config.toml
n_layer = 9
d_model = 384
n_head = 6
n_kv_head = 6
head_dim = 64
d_mlp = 1024
vocab_size = 15651
activation = "swiglu"
norm = "rmsnorm"
norm_place = "pre"
norm_eps = 1e-05
positions = "rope"
rope_base = 10000.0
rope_fraction = 1.0
qk_norm = false
attn_scale = 0.125
bias = "none"
tie_embeddings = false
parallel_block = false
init = "uniform"
init_std_qkv = 0.0236
init_std_o = 0.00557
init_std_up = 0.0236
init_std_down = 0.00341
optimizer = "cautious_adamw"
lr = 0.00102
beta1 = 0.9
beta2 = 0.95
weight_decay = 0.0
lr_head = 0.00537
warmup_steps = 370
schedule = "wsd"
decay_fraction = 0.878
decay_shape = "cos"
final_lr_fraction = 0.0
batch_tokens = 131072
seq_len = 256
doc_mask = false
train_tokens = 549000000
steps = 4189
dataset = "wikipedia_en"
Each number is 500 + 50 x the weight over its row's rms, rounded and kept within 0 to 999. Layers, rows and columns count from 0. Numbers have three digits each. The size before them is the row's rms in percent of the matrix's.

# gate: layer 2 MLP gate, 1024x384, rms 0.0464, rows 200-221, columns 96-191
# up: layer 2 MLP up, 1024x384, rms 0.0448, rows 200-220, columns 96-191
# down: layer 2 MLP down (transposed), 1024x384, rms 0.0384, rows 200-220, columns 96-191
gate200 101:570521451533482513472499512456489569496513421459469508510524532564497386507473497509493575444519496522455416448496479502507447596486439550478555517507468580487448540471531470488511478516433507512454444416492609524490523452527504526620434475524424480507533437476603395488505446443470459482
up200 096:447437448519545475518423498545611536523473478511487510460454471487575542620543492468545626535453438470451520500590505563520425435519535521560489419580510508471525503463516477509575594527478573571487486591510496565585473554515581545550453513434397546521458531521442528479419549503528487417
down200 101:530490556552576487481510453476514579509492440530500542494418525507489520547506497508426542489495476528488427487510478466533557466458470556534568536572438471511482570500547496457571555630496561506430470478539560629502458551492604521540465539410435545499514560475516422486484515435490393421
gate201 106:481472615411528480486451468492541523511540506438509497492505565542521538469518533405528484509545554483396476451492448501425444541441484507527467484521569484528517490567581528435440552510524603540451478541582504449622478455555480577522453443492473503577525463549464572532570450515562562475
up201 096:550455456551453486450585473393502428504443477543457371493491469443483474468497483504489466498548578472486556576441502460492435501513479455515539510470450505580396560504576477490482379437533490425543476564458460472479456584438609515524563427458492453461481555476555495563519422491487450527
down201 099:628506465396442535473488509473481532535406473379514523438520474534460528501442542522509524417559504516530477500503452477425544507449524516475487533512545480479569472453430377507418546585534547483488572449490537483484555504487478480491461526496507484511421559513551572376539555463527560502
gate202 102:510500469490404517510607508423480414419498495514498488458454491478495503502443454404585505524577593601528466325522486585441485538502421477481509476598483538537447513568444472598469416436591496546530482592511419527523462537506589520572430577489435555513595465530360553533485470513523467427
up202 098:534480461491557458461568451598515567525519522512508525468523555439543596559454527539488483379450416487398513573506497471526437430575517508571507464508568504467562521368479437475494491510491468536479486474550483454521551455496435504440501473564501404485469510561520540468450468494428538519
down202 094:533499443496535506426482556503477462478556388559494523524598362466531482562518423447589509455465447478550621610420484446513498466448603512509495513554510469498469466469493485462648425477499601458461578514477480496406481460538573503532504506469473494512532530454481449519559475459546539525
gate203 097:513497522521496436531499534478524483383499538448558425514514456453518506538481579518449487548474571482582594537495404520532455611556569474461546486482417445416456442551481423503474544485553488433565546601556549553520560507437472527491582484492446577566470505546522403461476493465489461529
up203 090:503547535544468412542465580499520500558501458484502428520547483431496512350474593549410559522528468516510493508498515508413547543485529539556503481573465570406491539443411509493513457447459480453491513456467503449456417414488508488595465515568419620440594555540479397537565550528490537544
down203 096:513515451438532538522471423442476433449521524584506515521498513500517500533528461490554483450520467491491576500563405408548480413465494431427492526431516419580458469533583476571552531485589524475503494524574554559512519515518442492483449528450513434496419431406561602466409526491482509542
gate204 111:528447503573613495532403523503586464509583486513423530569458515440536388552395518535508450518499392536530405473515429508461463562418509496468509367533529420537548526550513603533470511524501458497482526461550504587418541556492464501549491531619528493484484556449466461501453411434500553503
up204 110:477493623496498368466542560568445593515426516468553528510498507404489476505454472516470529487512433540354479420533550521549488518534471486487446504591503510565520467497510495501522493523484569482479480477553537526470475479424474436494475498447515424545440513593448573552502454614548564488
down204 103:332508540477483536472558452504453522504615538523477529482458536502370518490483458515544491463556535451500416483548557472521500487493479569554492543459547463518400512433472574491472462471493530522455584524482525416495546514549535460482451479434585524527530488500491523527489561489594450502
gate205 097:546595554581522458588430533468399488483531528554552533629519495622525431573483544499533466473546502467453459417603485551511528567526563466499558524451589470492457529597480528514557406488522441583473494503502486515508478567444459467472558530603608482534475452506503453515549504550457452445
up205 103:489483540494516528496378536537465491498578618498519538524508544567627449506572455522454518480505551502545399536468432541485544498402506574503548557481510387508537484524557473449469572554532419625473553475489498520541559565511440530553447601447507509574493483505403404378592541493488447461
down205 103:432386483485449585491499491515602494542448524513404443443400504467562547452522514454475502487536481526574472499479513591427523438457488504501532488492390470478529529346565507515522592520529584485487482456506533490452589576570501478492456457450502492506539553403435496415455505437466551546
gate206 102:480584502557532525575455525537434421501534567451590416516534514439438354449524488504627493443497494499518504558461496403442542507578491486593467516491429529513488514445479612482454400476559535522476423387480507530588426560466521485591522582487502548501509539443468504385502516473488518451
up206 105:531426448530523478487516462474474604551462532503529457554544488542448448520462416588470487527468493603546492439555541496419496516522473552436515556519522527500602459579547465489434562569581404475507466606578515459560439520454530556488439517495462566485490431575535508559517515465602539482
down206 082:512481534582526464491620478448489399535473448471561453467569600492443498426472572506454524546536511504473475497519485529439532498561540606466430470466479489479475476455500547446507451536447480523558575452482488518460419548507453509515513528521502507506518595471470531533508514531520506523
gate207 097:536519460505513444584421502521524618525463498620558427541525530591475520516381545491503496436535559536536485496448530557528505531463457371445630563543479477549522500483491462483455532574525527568505507546450555496456440461507417547533427480531493406556545463495411463474478412451521548480
up207 100:425479507518478512537431521431500507503590504495594563502496519495522556580402546543411507437441538628479534519504491453581561554522518351438558499542519495500564446548550494502445553491509495611500507536451531534493489483461466478483487457479446556538554531446440496447448491427424469510
down207 100:407505594468486526423511540474425422430564463360497534398407543346487433580590463575432502598483480498461525465503527435488557530498504613519435545521530545482495479577502490517487585477402516486450504512471446513452546566468625454504603445442519543481499460504562492473463604516444487510
gate208 097:507491470596540449504469472505498552502579554529429567524444449530529514577639523517398483474474512418634418475525571530511510546431399502514510532500435445559495510505517463442506485475485525386517524545451477535506528509449551560518525522540541389524626463470531421588518455454440447439
up208 093:560527535530442485517465541528520386481401500540472516526528576573513449494491523492492505512423503565497547436536549593532500514459434409523621463475460620354488595439455514494536452433496581527572506451423489468526596424533494604521525492544513554421525483511457415509560586558467427415
down208 098:453411502563591553497502411506467598474535493425547411404513459501595570516544420529433470433502436393525459519530454395446403420507600486563453537472515520542569479565539487462444543534471379497528552491522494516469484523430505407581508496570453494499522539399569500486487449462457565523
gate209 089:492505500465426475391430556524450390470499457487463430442509429489543498426441500593495587548478481475398475559459418508535475519498539445512524491431492467577481468553461484591435462526545523527502417504518546491437476446446468509381532604466464434441417495444618541501524559448538536509
up209 094:463529415467543521516501510506467551488512496518447488503516463490478461495482563508483494588537445461495421478416489460402578477501526467515552485565475488550476454535571540593426478502459474437519504485523505489443492452443435515445484525499425539532497469437437537505484453517559478517
down209 094:492449561540445440494470431531525468504508416411555441516434623517522505472515558502526525506504560509469558455561532573594476479471545519498483535514569509459512449509509464443623533558532504574493569489465507497491549499532545487459589500505602394467522502596556421520518470512480525527
gate210 096:454454466538506426550520389570575506566563524433517468575570524467511553578539434590577539448464463528516560397480535520475506575520456435563489507559494494484542547456405458513480494473562531466433552557511521524543460481427546591510534578609482431578470483528569445447569546514515490474
up210 099:526432496476472539500534505525506481496567534450453534500404406488496521465558541507499414473491438477412492451546527628496478475559452590423512449501513527441604542339476392529414588501495453572497528544525467556481495429456474535451460448502507549598566537537486478546493526505519455541
down210 096:443524566418497556442505536463540476471465411502525489531483463545530505488349521503447444561509484422509513534534496534498466428442573454449469469504451506520497557525579510514484545619486459515494480414412521469490588584507471553504536469453477576575495579581467504607352544532438583554
gate211 103:563621570503475524526511631556524486443470542492580498564494576543477427360535514381533446554482482462542579519413595511542550526497602484492511585496553477509419546528492535497517428544476486468559468447552462496509404429518636396524575458483506604462439463487476533499553416436436506551
up211 107:467489440620404495590468535450483510524547486544485535468540565607502451565540506571423543547507566568487419542598496492481502516525505550518441506412480574456484444499509487467544554487522475536538463607495557547513483457512502515487565489474565485520493464459504423499473613506546420489
down211 107:317559557508531479585620519476534600442571488434540509494512499494574430451481602500452451577483498510444553489473461418618495435461493462523512546626432465512480488538539529437481445522526559480546398573488618510501467511513515593510566497457454493485491467437532432506527450538465508498
gate212 098:553467530489429477642586551452561502486496483549524557410477495537547507537590462582450445481517533514441540511571446609514445553537448537462578539523529429507523580474528457552558481597494563471476468520559443405546458458481534588578500493533502539419489425560549427477448525504406516508
up212 100:412546356504573540481460480494449634574499475582483425424474495573510470532489537451479481537486496444450407517453507492508557516498518410545458515601532596431487486532585442504507594566458454489544540522462502567555629503506430498506534488447546462513471463449489408503424422466424471403
down212 098:371505512514467495455490528442578509437532553441439467538467519473491485486532550419510500482429486630503510397483566525437573520447427555471499448523514529441462540564493479418503443527538525531476544431481510497384369584554564498478505375521551584527590542496437523547583469493514462477
gate213 105:566509401563461501504557438473472457466518503457466589549546552510543490562605453507474426491515548440510488478531605393583542582473518513494520519413516521503470492539515526522574503501494491498550463530442556546512580424597519458597533526546512461484401551450553435489522551568473510480
up213 102:497531527489517461462480459446499413481454391474389450455425594496420566457517546451546583582413500526479564439491491459379494445501484541462507456491531568557444536461536515418534533493521555452495560492547470486372420389473476488416479414564519451522519471500502527532452489551632494518
down213 105:394452496514491457517620452460488479554492542502393555475493565498461444584546466418564556540383604466500504567511493387444536539506532533492533443434538636462508522458424530477535566445480474456561546546489487557477514503533466447495588435567503487461597558482507461450421535479581533470
gate214 105:523557490547535513512440493459453446502582489573436551523422495460530563473515406547449481510506585454483468463495527560524488553476556499459512434516519508525403484505581472557432455498511456484561456535511562478457531439486511551518494493529467581532452489419480432518575513582514536384
up214 103:476424463501398472543548462556522581523463467509422535459341430541550572488436567518503520426484492493517436427550406634552448529572512520471462579444493569448523570435527461535569507458457446532469539515521483487477625430564477531481495529503529484508434589507466510493416545472479538419
down214 102:652464534482504506469547536538423471507454450476489481406568537469449453536405557429485444576519541490415522528465492434486574473445457597438459542435513492516494512517417519507509485468539521587444525473550553573515531506471511489465523477489510505525525494675519521517412374462443478505
gate215 104:469508582547510433513408498501550491491458497537463540445534469491510451515478395532490579444580479493523561488576579547437529495520503435557566530486398466493544545472471557510530478584495486527477484546506488413493422460503544563496399496514442536502493460472456469416403493431520539447
up215 106:439515530593441520383521509535527469513548557520398494517503448534493530445487467526444458460481478594496451501598525482525427377459446522440457543496458545585558493524516535497511418503454537571420539468512457526482503494453488399401513492509619507465591569512431521534540581474443530516
down215 108:592458503441388521486583439524493532343322547552477603476529506498523588445490588546480507591442552457448462448473445552435491526555553522389499449518573414534515423507464540541495539546465518507460537588431443564387584503467482516491542560556418567437467478481574479476458512430572519517
gate216 093:455540461561500468515515374510584444467393475552551489498540493432556474524502452512582374477621470596591563421519530538566519484483369510518567580535509477545490500534452507548443483430578451514558446565541517450563460588479513446594489469518427553556426555514457547470515480531482629477
up216 093:553553529453451558486522508558546564505493375487435464539532513514511548396602567486485435466516483397530477457467456583405478450530578535534544513586578544544416476541525467476589482567456464523472547481363476525457422474477517509597507408484499487510491544607539542613563489486462461465
down216 095:406462475461512556556565477463543512440387506460505527469480488536475457529458452474552448474550585582609513470427584398577525504528393493497621531505468505613583579525522544601397550547585462537526415413547558473523462486497465501481449567513500520546509530504401503443540425483491619547
gate217 102:535570407564516522544547583547421497523584430558561561459380538453437509475517524484492491564471536442537488533524587425589517498547531442430519581503517573532491441482467452558498434465438435505450435465542465612556515479558473437469481537433511531502543549516542444528526453518557411496
up217 101:460473458465440477558535515459579561507532529572533500632437534600480527478333543374565531440480473555532544497512562539485507470462476542582599449484639472558502487578416573551542545517503479565451512520521515481427483524500557447524494481530542453509600383470405546559502525531488486470
down217 102:490501502612550507504461537500508483496541479581533502520481451493432529507517430482541430530544507509489457560482533421426498387434510462574412552476517464490471405537535469596578510443515400494473606529445467517557494504527557432511579485495467510603473545599498530561550401495526455437
gate218 096:418519595468513519502442492533464542545489410530537432518513527391539464441357513508419595569482429598509583538468520505468539505496447469448492452585493441455528469497513511559499444481577487472525537468502500437413336492486514515572478453477381447438547428463429579520512452446433512633
up218 096:467502464518436622480547526562483535647601525521487455585578568418554540458481476567470459486521489542490478486492512474478461463395525611497481492499421450452476526466522507542455488376583426394557527487464501534527449494576559483485524487515616508478576485496475452483412389570550554561
down218 097:611523588485554426509566509459562458390468517435525510496490448480469470516498473428540521485424544485508485428533489546452523581539519517429516478483519550563560481500461497480549479565429458520461462478516425475523526569449479451519508472498288515511546532482481479477486473478489559483
gate219 097:523399485498504512566514438530442443445588452586638469528503483520433536446478428485459571502444590546576514494497489502413605567571569536427517371499481507573470503519496538478473367467554519532445498513544519591513504470512544515455584463439473501510477522472476478476500501446488476504
up219 096:469553527503428404485565543478414443577518503531592461572509499435529438455466533492410517561491461542560572475512469498518571500588597542453595490513454419481597429519517501495465501491572563459422527533490415540462459481587518463486508523452402594468520497454579599537464568515565381492
down219 098:432547445549373528492520552553468493496375564475425555492386486535508429454535542493445429532449375394456481421553490483478525485479485468589487613518490482520543507517481497561476528557468520551491556535485471485511488526476488519482517568565534470484604469471450532562520608586523489472
gate220 099:521505487460550536643518594472451497445539441514453443472520578598467508486406477487563471487532553568590437430551495486502536542482498471543434461554492469415454589556439520480484444404423493464470472455513511456478488453511435522495464422589508502512596592480533531513496494600551556440
up220 093:507472497424517498564544487526585502504547509489468498484518533459451534539483555561571530498545509615502511472414489544549475539425528557572517393530508460415475519484411497525463451531478543451420578439521547552489544415509569553516576415555444519562569481501537547483602475432571407577
down220 100:515491557612511538526519582384494522439554465546573465489534517515556526462451585431500481524439449490485474532506570617410462510495601558492518518504497460550532503479529471415555515498513611499562599495469501551451454497536477517489551491516504456462446419550529454465503487492499552558
gate221 093:527492511518476511549464435543594501599438482489520497456515536485522600467581555542553594470452455487452486497400454524512514428409458601518481575520467515466470554429429429493555508485482531550543460415468413479555445569417534457533484517563524568465464547465515462566569509489472498507